Part of a small language model's weights: MLP 3072 GeGLU, RMSNorm before each block.
Each number is 500 + 25 x the weight over its row's rms, rounded and kept within 0 to 999. Layers, rows and columns count from 0. Numbers have three digits each. The size before them is the row's rms in percent of the matrix's.

# v: layer 4 attention value, 768x768, rms 0.0245, rows 628-671, columns 320-383
# o: layer 4 attention output (transposed), 768x768, rms 0.0305, rows 628-671, columns 320-383
# q: layer 4 attention query, 768x768, rms 0.0245, rows 672-727, columns 320-383
# k: layer 4 attention key, 768x768, rms 0.0245, rows 672-727, columns 320-383
v628 097:528490500488500487504513497523524541449476514485467495493479472495487527493537535526499471445531513490489473513477541519462485445510436497483490526553507527515502496538521488502491489537470514
o628 097:514460505479476519471512517508484493503521479506524507489490536498535519438479523520519545473537512528509534503550477513503493524486471539481516495491508514536492510458452467505506493507519488
v629 094:499519495510498527495510490493531511552523487532531540499494500508499492549516512460469532527521478496476480454498515484554496503509525520565489472449542486521497462471510527467496508495499497
o629 096:467498489487540496502496500482501460513508502508490523482536507510505509541506492480459529462498474469499419479463491489480480455476497475511469498499493495468487508505524510520544501533496536
v630 097:500533536510505500535513491520501497491493534547508555498494469543469464500476497471482511506489508459475500506481521478504518482545506549514501470543526497509517514484495494482483508475501480
o630 098:526476486526471523498539484521465454479547506525509483476482500520485531510517513501483489503507476518507478525496514489499510520509503496519515495511469515513492538466479483548506490506465528
v631 100:497510518486511503515542484525492460508512538503512534464477488539521472519482511521506521511505497471508503510525543498493509475414545567485498476539484501524464555480486524506510495475541517
o631 100:481537494505471504515522547487499515477507476498484505498487490505444481482491515529505439486479523486530512492440511507489530480503506492499515504511512501470522487495477537519494526516495507
v632 102:512514505510516547530462461507458522524483437498506514511471529556510518503505493519554479527506490525493502536490530452511502469488503533472467520522500501512495475484504521490494529510524505
o632 101:457531550470500515466536462505518510483512504439497507501512546461479543506461477503442526495511531512527509515472473499495509515516525475528507532459481532473543499511486515540434509459510501
v633 099:515537514531479520460506544500476491464500559563507491489480505487524433528499475518533501487480487515484510483478436464533489457518472537536533478483459470499505495515541462539477485499514511
o633 099:457485526538510499518494505472480470512490510492516493482520473529497523531491492473519486480494456539494505510515514514509482515478535492512428494543445476481469514501550536517519508499525535
v634 098:527460472520507484522485497520470471493496505493475486507504502491506466514462510526525499519593436503503511498492474495469484520519506433460476521550533435504479526491492474475510477518510534
o634 100:529543469542501467518502491490531484502523498505508488542521486513494483459505427528522514458513517517515524497484510508486566480523516491472455467497490512520487479524497556503517502475529470
v635 097:503522460429509492530541537503491462477472468490476478508514493502530488537476541520475510516465495499484490518532514507456506520569493529497495499507478538493488501507483507485513492473520486
o635 098:535470540497487495507504554514512492548487504483461519496499486493562504470477497457551508477476470478530509483525481517459517497486521487509541489469500492503489503531499491486552532529497517
v636 095:472525511499515503513508547510513539514497508482499500520493471493534492519482517495492464501481479503484500522485482484478510461499546499472430480525554523459513519484518484531499450514499492
o636 095:526512486494459498474457488508520467457511539481507521513508493477505492476484527507531536497470521531510480495473495523497491498523540524488529509541478475495474519549491489494512511473508478
v637 097:523511459486483487527512544452442490497506533481508500490496514489480550503461486523508500506450519487477509507502469558557535520504499504544486469484518496518517530472507481511491552450509534
o637 098:483472496545484501522495475485518511490487468533495499497475493535487476518509472474500463563486502548489464517518484443501468505500496495469533527535527531551512513487541505469537487496539481
v638 095:490540506449449513485481479518499515559517494502514503495513523475520492503492502518538514510502527475498497484545454496489495502491539492482507537520539526517484485508539508489521486491496522
o638 096:516464451458499481454528530472475544496482507493466506475440519484508459529476499495504489503515476522481493477474465527519470486484516523480527474461544458500495524466480485476513491519519484
v639 096:485523539518466532557462511505521474499486539518491470498495492493545492488482505446554487522488533500533496483498484507493497495492523486497482501469458457474484522484510535511473513462524484
o639 097:530498489502478450504475511461506481484532513525479467513482436476491466505481494521485517571488481486488487519451475492486505522486546507485488493506499500502472513459496499512494505484488442
v640 099:510517457503457499493476486500497497514503506524500523508527525503493495493483516514552457510487502542463495535497534511526512452500527533518480478457506507523477479470496513478511505455532509
o640 099:494479479543552483484495502480518502493527513496510523516517514507535493522490496510494510523501491486434607490484463475485478462455555474478495548515525494471491505504479496498505513480506462
v641 098:521476473510460510494511567492506465514512461485426521480494505531492490470477474504491498479532518504487509439451496480537509490487488536457463503507470517463469487522526537462496487496518503
o641 101:513511509539488496494507494499469509526459516484479477500517486469489491483500538508457523543508505439523507499499507504478539485489457493528521498526506465518483507486499453507489502527465481
v642 105:497508514536488491496510508496475450476546478500514492495517454493505497502500444535492480498493484463503498475523485515511496526508529522475486486475484469539478502476505513522497509461549472
o642 105:474542485490483503521489513462540467504527483506496504563475491509494485484513512497527508480481477494526519482497495472483499510478532494468502519500508501498492492522513473517504517488530543
v643 096:534477511479494451477551476538502523498491454499485529505496481474513510491518503479540490480512498510488490497534537540483500526513482529517479513468518492492541500528480502531501492506452494
o643 096:542519488500501505462514528485494518496451456518497474506470488516484546468518493524511530493523511521519525479489507451489529475529518522499512505490507506494548491512453560503559510491506495
v644 096:507503493486506509436553511489486482538533486511516521508489516510484453521509508492462493488477504495509503501478519390488488463535513501507501507529492502481498524529488510500519450483503530
o644 099:474435502485520499533511516516492501500516517477502504493485510496470546500517536494472495508523496444504521552514510492497505487473542511530502484493503489499482485548524483491476491466504497
v645 099:482521493484501516458497483496542469510476534478447571471503505500480523504538513512512476498526488533483463485524522496481523502455529457535510482521552534495493498507520516499518495497522477
o645 100:510484472487541529505490507508527520493517477545526502463488505477488437543512532501465491516512484469489495471514444506460482500499530515521480507519507482517493460446495494488548432534443483
v646 097:491510534507507522443513476515456517499482486456554513504517499452521489440469517578526491498507474460514511518487528478515525523499508451507478478482470516476534541500468494490498488519457551
o646 099:498552508528490538487516537515542503479462437544496540490507522516451540483468508509505529467496518521519499429501493475464467479485484506507534539514493520494518512539532549494496476498501502
v647 099:481500523512490496475513502523502481483547439525468506504533525511538511563501526526465512505491501496506482524530483522506478479497528497486531474504484542513490481504517486498478470492482495
o647 098:471499499490473464463483494459486506446491492483557525487507485489444516544506508482515490520527476476496519502488508503486501517419528543465477548471487497493487470478582503510524477538520539
v648 099:500473499512499549495552506481526494514501485465476471490502498539467488487458511514494502511512499517499506519480530519465507517475513515516477479507490488505461481440529477495480473557543498
o648 100:506474500438488468527484500479491497499531510527432489525502412492523498468504487519506510523500492520505531510517470508480476512504526463546556515512455490518504494477466454547473541505549500
v649 098:471487537504484509477486482468490516541536524502512493484505516528461512499494485470496507465513549521520491445496463523520497511503459528499526491453447500467491471475503516478528492512480500
o649 099:483473491496474536490488474519455501532488492491528524510521496528542528502456535518502475479497506503510494497496502500493515502509474486503481499457483481512491549515510468480515498508520511
v650 099:477484492460537509483549507491529485518484486465473515483475497517494522484523492537476513503493502526507495425512494477502487472485519520522491476568473512480485517460499496510520496565451494
o650 101:497512488479489494486504544506491491506533451516464502505469527537516479502507477499525462504522498450501480502517539550515553491501491482527533514542466445512517475501498484478485512482512487
v651 096:517520522456468495457542528474498503524506501497525499502468522491511532552521501559523524473528516496437498503499517514452525483508469565508481497464518484504494511549487503506502495484513504
o651 099:490461471521522517464484492512473506535461522545501495490423503504531508512526524519525445486486511481454491491506478489511494461458485524517491506522533456509538526486517491502538522537500495
v652 095:466522487495496494427490471494454497502501524525484494486542504522490514519514511476526501504505478478489523470496517447477478506467483531494533503500540504505472460526454488467500470553453496
o652 097:538548495463509494546504531541494517494505501479520475537494514499536472501503488465547518479476486518515531492544514513482514464507480467454510524460530525510515535517486536482520503503538524
v653 100:522420559489504501445506485488473482508521531510516488503459505500487539473471521497519469516463484541484502467437538514494524506502488500462487511467470505491471500521517528468505504517532499
o653 099:473508469500510476509500507490490499542506490478438500482511460518493530485514488519523471537479511480520487535483519477472484516479497471492474529524450483472490487545493472553530508498492493
v654 098:480474543502505508528510489521462504524523524477506500471485492466496497530498527451468526499521500490530499481507530528424498495483485494518499458529503487516480522524517495458497486526474506
o654 101:494462501488511517561489547482486497443479481521515500474507487485493470488538513504509486494544506510498483494498484471495503513513492498501503495493525493530506524492506518505493472508472476
v655 100:470473511531529513555493507518508514530530513542494515495511494514504533497473473514501507508486524503499482537504517527502515508470483512529475475516501487463487471544521469485508545471521499
o655 099:488516498484491514514538490503468485452485472532462467481500530497488452546496498529484450527500481478512471514502499452487508472494499490480534439497490514522526487472506459515502482523550513
v656 097:486496495488490494525503506502491526442511484476450449509518488512465493524520504445520530516492489503507513513452528523507492510486509462513499473505500491510501472496532552454510468525478491
o656 098:510472528469512546541509511495487504487549453503549496500483490471490535506493509478460466514525518530475494518529504489477483536519511461457517479493515548495504446477502528535471510509471443
v657 098:479463468505564499532502512477501493482509514490484515484470470511485504516468487516494474507521505516483504501470459473511487493522503452511530480527513499529476500531487538488512490484494484
o657 097:544479511471491504526491497515521507497526502457494495504496490517514452477500515514509543543489496478510482488518562502485508522479470521505472501533462482504476537518477510519492501476455520
v658 101:496482491530562520504506498504500467471500525533477466500510504457530520503515516510470492494541525511519498466473476499542524428506532504517489470513475546534513476545491522474491520542482482
o658 103:500558501560460490433516449469473521533488470471502529483540527497501537545474484532540506516552489461484490508479534485504509508464470518512511516547490504467535473515487470513532472497536488
v659 100:466447512501541498507495511486498445495498487489492508512480518514508451518526501495533506458469492469489497473512521492556504478511493480562520495479556435516531467530483486521501491508510515
o659 099:518462468476496519509500534494488533531490494510493512508523492488500509506503551475510515495491474495505531512515535511499492493476453533514463528537491513455559540529485467537514528470539502
v660 095:543481504466540487559532494484491472474544497509530468507503502486472508464474490517496481492406541454479486511505518522564525478487492543527553491483485545506482502469487538543487514479507479
o660 097:458473468495499528494455437486495504485462449510489523500478516531493479506498503542527543508531515511491526480512508478467484462470491503531548540487549476542492551529509498509463500468529493
v661 100:507508513477511488516476522508535480498487499494483511480495513524490495450533515491519466542505534501485523530489496495459534489514489495479478496520520473511493522532482520446515507521547482
o661 100:535504482525498526521531512483498513509488515504493507471549468505525494523479475498465489508500525434481446476476467460462510514495503480450516489507487504523470497471493512511497485501461479
v662 099:514551502492505503491547558493538545514538508471527531481489479492498531514517431507484520519554485512470489482535498485455519484500497520548497468495519563518562521556495485528535460525517501
o662 100:539458508473507533465478505525479506488501460537473492494487516528516463521493508505504495520474481529496529536528495505537527461487466512548549445530530478522524501485463489498535489530438490
v663 096:496489486517498538505477497470475432496517503470461510488495490520519465476507473513499492527522526476523501456547460529499524497475519514507483518501542498505505501520504554542527528523505507
o663 099:491530466505507448550477488492567559433504511491518531463489506494487485510508518527497531550508524483476558516511492488495470516473535460486488491533514480492515545515479463490507463488484488
v664 098:509505576545460514474508477508492477484515508515500504505477528537490511504520510512517531520490469495484501489523523545524516465512480508500495525554489539473464518497503498475505508500495484
o664 099:495482502503485479491509497506483506466472509493494492500468478550512494494514467544525452541518514490483499529452482513531492509565504533500478519496522522494544520476488509460493499490483525
v665 100:533505529468505500478514495502478486519492541533508481515523502465529504522496492519468519496478480476518500517536507481453499488528499494476502484494508555518439506505513467551513498476539503
o665 096:497521512508515447548487496488525482531492497512451487553522485510477499488483511521516508514543476535521495490520504466490520484459526485510505532537528525496508509519483508473510516461545515
v666 096:483485483492541497523489486520542515524527531528523504493509506480522460495513499475499525543478527509525487451511492497491460516527525513502494501505498527502513498510548507456498460533455508
o666 097:512505526493554508466514472519491511494517482463495507493489533509494509502499442511524502489512445529463490496540566482515544471520505500503521505482544464485502496463502455525520509516475466
v667 098:501462477471501450480517503532465507495532507476505495499500511464518511506508506483511520515455451500494489532478474475522522524504476504479475523540486521482502460534530510442504480500499486
o667 097:514515496488464476468531475525512492545551490496492516561484510537509530469459526502492519501492517502492514524527490487498450467488494513441497485489490448479511517519505487496540505517518478
v668 100:472533513510482468504485466499481473470494518468525434475481504491503540532500477516469527521524556476505510554511470467465501490495499533530451490502503514529476462478530464491532487518471492
o668 102:493524517473573518495520516501503486492517502465536536488514507445530498485470512509462524533502514502475490547534528453455466476469472506453516482498476508522464480518481479493474485515495479
v669 095:512480494509473527499494524476502468479463526499523491511512524504499433485497509486508484513458505486486485481498499475496513502496499494530512497463496483508544492489498509499470501495503509
o669 095:501497526493503484483490487479482468485525510542488522506538472511484473474496516487529500516487465529509448508512510532494506485483529450508499548516496525502455518487527518519523541530534540
v670 097:508477497476509500536516481513498445463495506453496486488490472498510463480503555507498525492500457500528497509537477492487506494478516507479485532544505463529503487489504503487495499486482506
o670 097:551510514519487480450514534493514525535530518518484519503488473498466516452494499508504485516515484499519523525493523481483476538521507519473509479536504482485494465521467551505506515513501544
v671 099:517531485542539473456493538536492513523519513526495507500495549494512489498459492572506505513502480490464529515519477476504493489493496503522529501535509559479515455512516545488514538473460477
o671 099:477473516505526534511531454529503478520505477500470486526472552486557539527497483485506486528493519556496501477501473525499478537503489464461496511481495507465521539515496486484453522500507562
q672 102:536491479512495419517543470539501520539475477493516516524500489542472497493532495478514487495519507459552485513531508511458494516519487518522509508467492481484500475498496557533507503483471544
k672 093:490474476505495523475504533534514485495481518511512504497529530500527481464488493506471512516495493520486467500527518536533521500467508490527502455513509504515472459517488492514476462469473500
q673 085:519513507492486507523509510519472496509518489473473534524518460515464479480516590499511522454535503490504497534465498496506486481488484481498493545504501459529501504466524508533525525491532481
k673 101:500504468489519505464525485500491495477481513508521463499511584482517486502482507529471462542475511488499507497533517506542579469519527459525485475541543520509481459526472528497488516535496509
q674 102:531494536493506492499487508527463529506510495430536478491507477537458488503486533485521465479484478500504497498501489463476499494498502523510492551486510455501481526457470489534525534505527482
k674 097:524504500487489490507527481515495530508513450548483446500507529501545525487469501507472449532501525483503513502478468504522546478516564479501523461527514540509525509537509457469478498526484495
q675 091:547542477534479500540571453497511463521487486517508498548483490495469502522510461488522492541504534495477472536520510514526512502441503515514502459485474538501515546497509524497486486455498529
k675 095:486485510523515492482478530533499483501499583498508550501513491518544464473512499495489531507526502528471474486533503498482439502474492493515498494537483436512457454498513439532516480522520476
q676 098:528484464546526468519495488567558527520529500481557445506529471539459518500485553468456489492499497532474481539458503478507495437454498496554478503514490495525475519522467529481468546480492502
k676 095:520455475520522480478551531530459535491484502472467562496539466464502488517533484491490498462508494479522488506496469524492474535446484441522490500490448486510509506529509462509478501504483522
q677 097:503499504538496469529551491493497548496492452489524469485492502510474524486509478475502543536543510520460481508537476516446509469440470508517501530497488506519513561473456514533505509466481515
k677 097:503482488497517454484494496511468501530472523488488536485518456491515461464530484531512509508489470465501477516514533513510511540473536463508526492497467452493499484498470527515515552482508515
q678 103:500495493491492465520461497481509474530455496508490507481448485459526466481504494526519520522482488474509490495522519512485523540498520491508478498464474464495485469478487480485499476456511491
k678 089:489543511456503515521552517499526530455488513475487509528472512492512528512472520478506493494510521436503539450453531547541491505510462473482533461536540502467548514500522466518529481494508478
q679 104:512502492524509491544535469500489475461490475499520495497459492525461472507513478525514527515511483519471480532514483579526483470439489532532548512485453503488476546516489523499467502423481522
k679 101:525508509488472486497495546542498521522499509489475519509483493492513496471511497506486511486512501476501487493483530506459450485468544485515466499502490428502526527534457480542517521484473475
q680 097:507569458519495460539540508496492506514456480517520472515480528522486488496495490477524527498471487527456469511507521562463484506416491530514514442486488518511491493499525525530506516463486535
k680 102:543482476484474508513484499552470552514531525464475536499501527511482530474522465492492475505539458488503468492497545538455474486460559491529509459494498465490495511548479477526484501450456512
q681 095:504515505547505456493508424495528482489509460548506500521504462456487508508539519454478496478493537492508482474475488518485521476450527508497547520506486541519516497532477524498535512445505503
k681 107:557477477531488486495512530561474537539514532525498492492487485488504484498510526543488505465542479451486493535503506512434488509441517493518486486489492435509493483510491460500513526478482501
q682 099:574503489509510497496514460520535522519528518527501486486473525445505489498496520466498526472457510497500503494493513506516478483485498513515492496522534513491516504480466525551505507473506459
k682 106:480499495512481479497493534547477530511475496475491548498497477465475500536522506545483463462502488491500485517486502488467494549460501488508512497502475471514511501520452476476462503518479496
q683 105:509510532508488460507528526482520513529482474534499482501483482487500500494488505474489513486461552499479489530482487517479492495496488518496510483530507509526471483465506525537554491479529500
k683 103:560488503496506500520487484534484514511485493470481541518465532485480512493554491514497488474521505456467470505516518497495501519481571500501506476504493486499533504527511482500446502469469514
q684 112:476505468500508522483512485486496531506498476479527465486523504513481515498490546497493509472526485516453497452482490484482512470453487524527483488513513535552516510459484495508535477495472529
k684 096:552491514462489501505484406468516532506517497485493471486512532532504463478504492479489497490479469522473472478488503524508494523468524470508491528506495485471492497494481534550471475544451497
q685 102:503466531435526523521498507509465495478518494543494492485514510525491497464504528567544502496444499485494515530531462517499491500534463491475516499482543526488537531472533494480471475520539471
k685 096:531535513494508484517515487483486498494490496434489505508515504439445497500479491468498492485504513497531525467452533524499523487504518506474515498486487501492489492489480530490514471508520507
q686 093:496484519523473457503533459482476497501514549522557496540522513495512532506466537453492536481448550490494487474508475522499515513465494538498522517495487477527508517510528506516538486459499525
k686 108:522503485502502502502487513507490566508470498473498526518494482505497477473529538547497491457538473491468455536509550478474450524455525462528509489497479485472527513532450488510475530478445539
q687 107:493528524484483496477504485452472470517517526524532481478487511504481549508475532510517478500486532511505494489518475476518510491464547505486496502517517492489500483540519507531521490511518530
k687 111:513493471526502489482530489505495515505476485506471513522542542529532536456501467508479499477511517453496479510488532533434517517492492496520497470499480489512585486470488488490486497537458483
q688 111:540511502459467533498470532502492504492515555497476519484449518549529545496515478518505496479499539512474513548511499452521490497511514523456496464518487505481479485496541509528498475512495463
k688 108:492492524514474492497489488528521505491454464532484465541516519476483517477525536474520531488505493475518488451467498481459470508512483459464515465465502509535563504491462500479454462519483499
q689 092:487470520515521491467528512513461541471475467519527483524575495493536527480482533493512510481483545482478482470538473497532504490480490521505508503497468480519472505501480466453497506494532555
k689 113:500489464498493483530487485479518542534495548467512514503533511511542507484521487536497466471535477471444458519514522499484479492475545478552515512513462473482504480538498518545510524488459557
q690 095:502498456510497502517498472495550456468526455507457496508463469476491461506464496519493486535523475527495510522511488508456503505497475473528504503444502532495496492528487493486498485474534481
k690 107:496531541511477533508480517498453444446552496486506478487511517516492479486487462473505540522486504514533544480503492493497515497500485526521488506490538502506447475495544517513522503529516475
q691 118:465433458474506534466485546492499478542476475514479509529520547472536456474530513551495518523544469507451512479546508460503493523519496450474471505542526504495507540492548529508518483516507503
k691 123:466493490532510500528518457483526480469514512505482490486478492485469484519483441505509480498516506535494506504510498493498541463553494439545509494525487524490516505446491483488537477518504470
q692 115:497465508462524558495517491509508491515495502527517457521516556453517536510504493506503516490461524517501504464549453506512509517484483492478494519506514503529526550502576502499505444476506496
k692 117:500486465510488427496474474462542477481435493477482532522512500485461447512487507473523451485538492469457530492477506463476520453524489428482509554499493517500522467518508505513492467484496476
q693 104:497506465481510532536456488525522515484534483521503508475451497537475447454516492527544471524489459508541522555475544459491538485544480506476493519493512503485501480480494509477483523516486481
k693 072:480459556484482571526451551502476506499518461538475461481477472505536470512500488530504518562440537490580508477505503450496463466491524506474487485474483509508505512459506536496492541496477503
q694 096:458472548510473498509524455504518518436548503485505489478484430505501454502468454471494515478526470454532521494515500511479519474499531518524502557505526495496499477503502471524499456473535481
k694 109:543530515496506516528517475516448518523489490546510512475483521520474480478528501517525499533515506525524539526531503485540534521526531513496477518494529485465499481502519500494476487527501467
q695 117:504487522534515447503514493514483534516493480490523504495496474501518530507490516496520491471524548468485492523504503490552528563505510518480516470494464468527473461476508513517512472499533489
k695 122:539550510501514488480500470509519491546506492489490494537548548539537486477529496504482494456534543529501471494516518528447504524497504476512497493509517515482469486466467508547428469522472511
q696 110:527484514534452484489453486508494526471541508483512532498505509526488559516493502498536508531519512497481503488459542468519502508473543517542461509506492414508504422481489483493455499551506460
k696 115:500482507451490576517485508515481482515508542503506508493520480571468502486502483472499502533461529529490458518524499490536498524465516501473542454533478436495478485522504517518519474512500514
q697 127:488506536522507498486545466492523558478437521484500542538542565486501550512516513449504456466510491479480513475512500479508500498480512515534470492496503479514548504465511482473472481514504507
k697 104:485497509485505478470540452485536488487483528472494485545521536488470511499524524513479483502522533492435494502551450520522476521506470504526537495495511516461529499484475470486487476466539486
q698 112:509570543531474497501519457504498429450517509470484505509516513462514523545462465484488513502503490482517506531506480465469529499491469520535547523493531472481527480525507451484480474520521497
k698 137:432465522513522525528534526524455518484499464526492509451497492492510485485499455483506492511486514512526538507508483454519517484499511537511478500489499494487469463480516514475466516525510485
q699 124:492518518499494506542477503512496481498538486541485507465449459474504477503486476527522521552529448510542535516481506473461537491529484507482482543496542469483513470489532485511469483503536448
k699 076:512498505491486552511507540531461525516503472542512500411495485493544497476525507514534521500483510491565543481500523461507475471489512490492435507470466480498508504497493536505478528504491505
q700 120:554517478528499504512507503536496503463532495472514492450506494477501521515513466468500467515507527514482526480485483481487515498491545471525494468475473486502523544496483480491489474496525441
k700 091:519475516495467527541470506499453511509552496507522492459499488513538509510486489491514512500485508503538485491492493494486496487460521519455513513504458509517506538522491542478486524496475499
q701 099:427493515456506534502497506499489526502494490525512473520529572515538541488506542527528515459473525492481475494515448489518473488490498546450511492479485534493489492508519475481531495508465574
k701 087:510490505526506447476508491463547499496478502476444505563517502501489514496502509497492498500555507508490518491505494504484550485523461484508525478508515514517482484486486464470485473529538461
q702 127:450486482505544512476524449520499450505497539533508492542486499484508488477494451506509505548511449480485505488508457448539523487521467513455544572492524509497535489507538501520520470488520504
k702 130:493493495519509482499547503502479493528468478524485505508499532439554498456513488501516483495517501523490542464535449428507445467560481499495489477500524503521527480505504471489485530495523480
q703 115:467489502480471465458458476497460491490522527466493484513504543475500497531470454520503512539490523513517475505514500513499496462471480506442527512473508555540508501510523515505541492488478537
k703 094:519508440504519482480489477495510480488497517497484499546529488482556522531475504538494494470508488523477516519477471513505481509517476506516554470498523525517483465518493478499491481505542506
q704 117:511500534458481546498459502510508483512492499490496488507516495525540496489472520530510545462483514516510470518548482555536480548516483535467497449499458520505536510525488505486596486467495531
k704 107:534528505539505488449515432484512546474474470473494510536538512471437475507507472503523469462549523499481504496513489518501535499550486524509521504473512548481499498503466466512427486495475514
q705 125:536505498530496497499511517523482548468546510477523512464501537486494539504488479507510506553513528474487497536500508441495485469473472531507516530494496490502487496486507517470499554518502475
k705 133:472527517461492506510542506545500486536535480510466479472492493483494511500514460531460532501487515478516508504496483478546475515438487501540519515505524437514486450520554494536513498488479538
q706 121:487477455542516492504530523539491496565519495542506540509474544548550516471523481483544514542513472507481503490472525425473477462463502491526484512528530465490487472527526530493480533529490487
k706 131:435489507508532491505485501489509428556509484501520514540485527480517514495497490497464516501503536520485515484533477454477489494495500453486512489533499500523539474496540511483540495520502488
q707 124:509507496526476505494538496490481493487500486461527449500505501498505525551497520494491464495478528486507499508506460498484515479476541466507520532483500505475510541518510459513481480523471517
k707 126:494511493469492512500506524481448546475541521554486535454532485503519463504516517463524439492519461468501510488473505490536534489489507517502484553464486525512522456525493506496488546508481497
q708 133:552518518521525524471446488473521571472515442444517494477492477534461513467475464491531501460478492503507508469495521540496502502459522504536426495524513496489465482448493465526496512515451467
k708 132:499521505451489512467502528501501479507544497488529510506477505520469507497475513473512518512460503503480485475490532558482547493494507519507539511506469496477474530500480520525540535520501501
q709 134:490438505473536457480488490505463476534468513489515486511495500502502499487488489513534471491517493470508486479545450525539496515585547466480520454492538499476537490496509486493549474550491497
k709 127:451470508526501527485504474482494508514478534463516502514543479515544481493514466490502484513488506525478507483517500451454518500550499532488542459521538527553519523457496455492503487534508460
q710 130:517520531508496497480526486501543490467500504451512490514575461473484512498508508484463482459524528488515497486498459521523545522518554505504540439512468516466510538497509493500496472512473488
k710 130:483474515529499505504529474478485540491518513475507497474523450528528485526475457461502459470503518489534478485520485476502482493459536558489503511497446543491479479490477468503466485484504525
q711 131:499528496496522495503505523513517552515509496516524534495511544512504516462500524520467480476488495530472512496515503502506500552472520508532482497495495502477511500453509537495474505512504462
k711 131:463461517462527460481508479497516487503506458495494489497502571516446504499517493468491506490519520505465498512488506477459498496502515478477456513521495498467483530496501499506493505482507493
q712 121:574549531506482556488475471484503530424557505500495505479513475486458514516519486460475489458488509516520496524531514535483516504485520554479499535448462484489521517459497492499466482467477484
k712 114:555513485469502501486491508506479554513540503530494495469501508510481480480492481488508498485509486470532501481473546532525496506447530550498493496445500485486442505515483543520459510485481513
q713 125:480490523490489486499494556487489496511473504545506490488516514517532455509495521557528470493516521483502502522507467515495513543516491525479483467511535510505477453508517511496509487556516521
k713 130:518463467494498530462512499484523474519504522537515501532523525522530483472535458475545488531535471518445492506504488508531508500487512478526478467530566553578521487465499510495520491525488512
q714 137:483517514481499531505530486486473511501524512474522514500449530487494497485490471454542489510458498489475513517542461474501535449489532516494495539489514502475458470479563467493515527517507504
k714 133:488529502493540501484513514577489530514510522499498494463481484510487511481490475468528478542483485518569496495490495483545506500520495510515484525483512456529501451536507512529525495494474490
q715 116:471480442503521500520542565527485511584492471507535495511496507556552512486476496514539508582454485512501514504511495494471477496513499502494517515461539510517511508507487540498583534510490521
k715 113:498471483510529485517491473487488492469479492488499503545540494476551487533532499519502486487505513473483489507501496499530534459530486481476511472491554528520520483520518491468546482516523525
q716 128:461509491506495469497543497489484496520456513458439502548488465508550500491479529471444508487454530507534502487501524502495472503543498474497522483545534499528491493529491506523541513453527515
k716 131:490493530511543480515489439503502498492487543487485517527520437488523517504507548520471525513485511491509506541497505525503540498539476482502508522484499494463508497515503480500505480519528529
q717 119:515465494468526502497514522476542455505475472509424500546520475508511502535502539508474540470509522466500472488516520499515464567542525452519515443526495515552512502510496520481561506485508536
k717 100:482524540559490482504503439445537479490485498488480511567495470489489482521507493501476474516518513514509506489525446499471527529528481517498542480518511533499500510488496443514505452527541492
q718 129:500511514533531482498546495493514493481528477522516508516508477491494522504503498483505547540496484509506496490483545521503489471475508494546508530491551473482513537524427522471511533499498510
k718 124:510511524493508486475525471486482439475486519519516518525489472500474501519458491542492507497521501508493512496518494521473530478459495500526523490443483512504534530514508501485521428478530516
q719 120:530496481516490504503524503497471557499505505540495525479510488516493531487522456505527453562511470506499501529479469449487507479482494512508493495512488515491475487493511520465449536534488461
k719 126:474507473486500529505505532501497517512527467547497480490512482535526517472478485502482488476484522484498518496495494483519511531426509503506504487523503466540520487504506525484534529519444549
q720 099:481469521492540460514540498518501516466504495474508483483556515498469521521472452485492496554507455562496502519498480486460480487511544548511533464480476503510532497510472511528458491511517508
k720 107:533475520550467497496466514519491501482535498480518547521505460511501499488525496469501548487499513459500473500522507493489439525489512506513515499443484502544528542506519537497478502475479535
q721 106:531495485518562441514506473539538525506503499472495480473536506521459500521524465466481472508505473517498489518474498488497495504476485511516505502494461484504511498498474539517459502505483524
k721 089:510450492528483514475519478522464462496504495504517533499531479486525450474469484491535524473505501494493486510471471505498463482506529504516518488498489511508474499515531473534508490510447497
q722 099:518521490475544446495520500515555503481514500505501464488519489448471519501501479493479506513493524546465498515500454473522494485480514518506506452485472517506519470488522488493471485525489517
k722 102:546456487496480518495471468487467492509496501506522511490545488487527448478524522503497538444477435489506507499460490470494473526504511528495518507493493552490486523520502543551473525504456499
q723 104:513471500523514454500571462518480545514496533504518481465498514478479544492463438500508504539504480489496478485562496480490470477460497544544492509459492524494525507533455509513518525488487531
k723 097:506500517505454498517450508517477508453525505496496548506483483513472484504559507497483504492518515446503490523513522503466455505477535503505524508470469448496512490489510502519478540468475496
q724 093:503514471512523471510515472491528493488512518527526473449495513524449509505508470518505490527528489506496480502507494472500496522504495533526509514493486522493502485524496518485438497513481528
k724 095:511493513513465494507472495480500513523507483510505502525525477524477477492506502472504563460484535507497471501489478490461438522466501545466432502487443499496501569507495528534531519473470525
q725 095:500498521542495498543526526521528547515475499496482494498484483547497504515526452498494500539498473525507502523529515488437475520454495540548498479458496497504493470491506525512463504511507523
k725 096:534467480513477502546492506523459550517520499452485454520463525492446508455514488471524467495506487485483490492490527520487490520498518481491475489511472518463524517503495546542428461484468515
q726 101:535529498503505516495499436483525485538462483518486499514499466501531481514522542472495526547522504493525500493482514531476517524470521460508492466504489522513458476508551523486508501478492503
k726 109:510534507480484498521523566507500526511475494500525491494489520505508529497503470515553479451519514516487508517556498510523476510472515482535491479521526484496502482444505452499515499482562494
q727 088:512456510501546495511498496482488506523468514502453499479529493477551498517521457529528479546480485489540495473538533464520480534541498527506526493517495487494525492500534487475511477563496507
k727 088:479533511505483530473491473466506448544487519504538487523453570536514518488485512499517491514477484523498518490500514506473509485492518500533466518522501506550512540477519526508502491476509514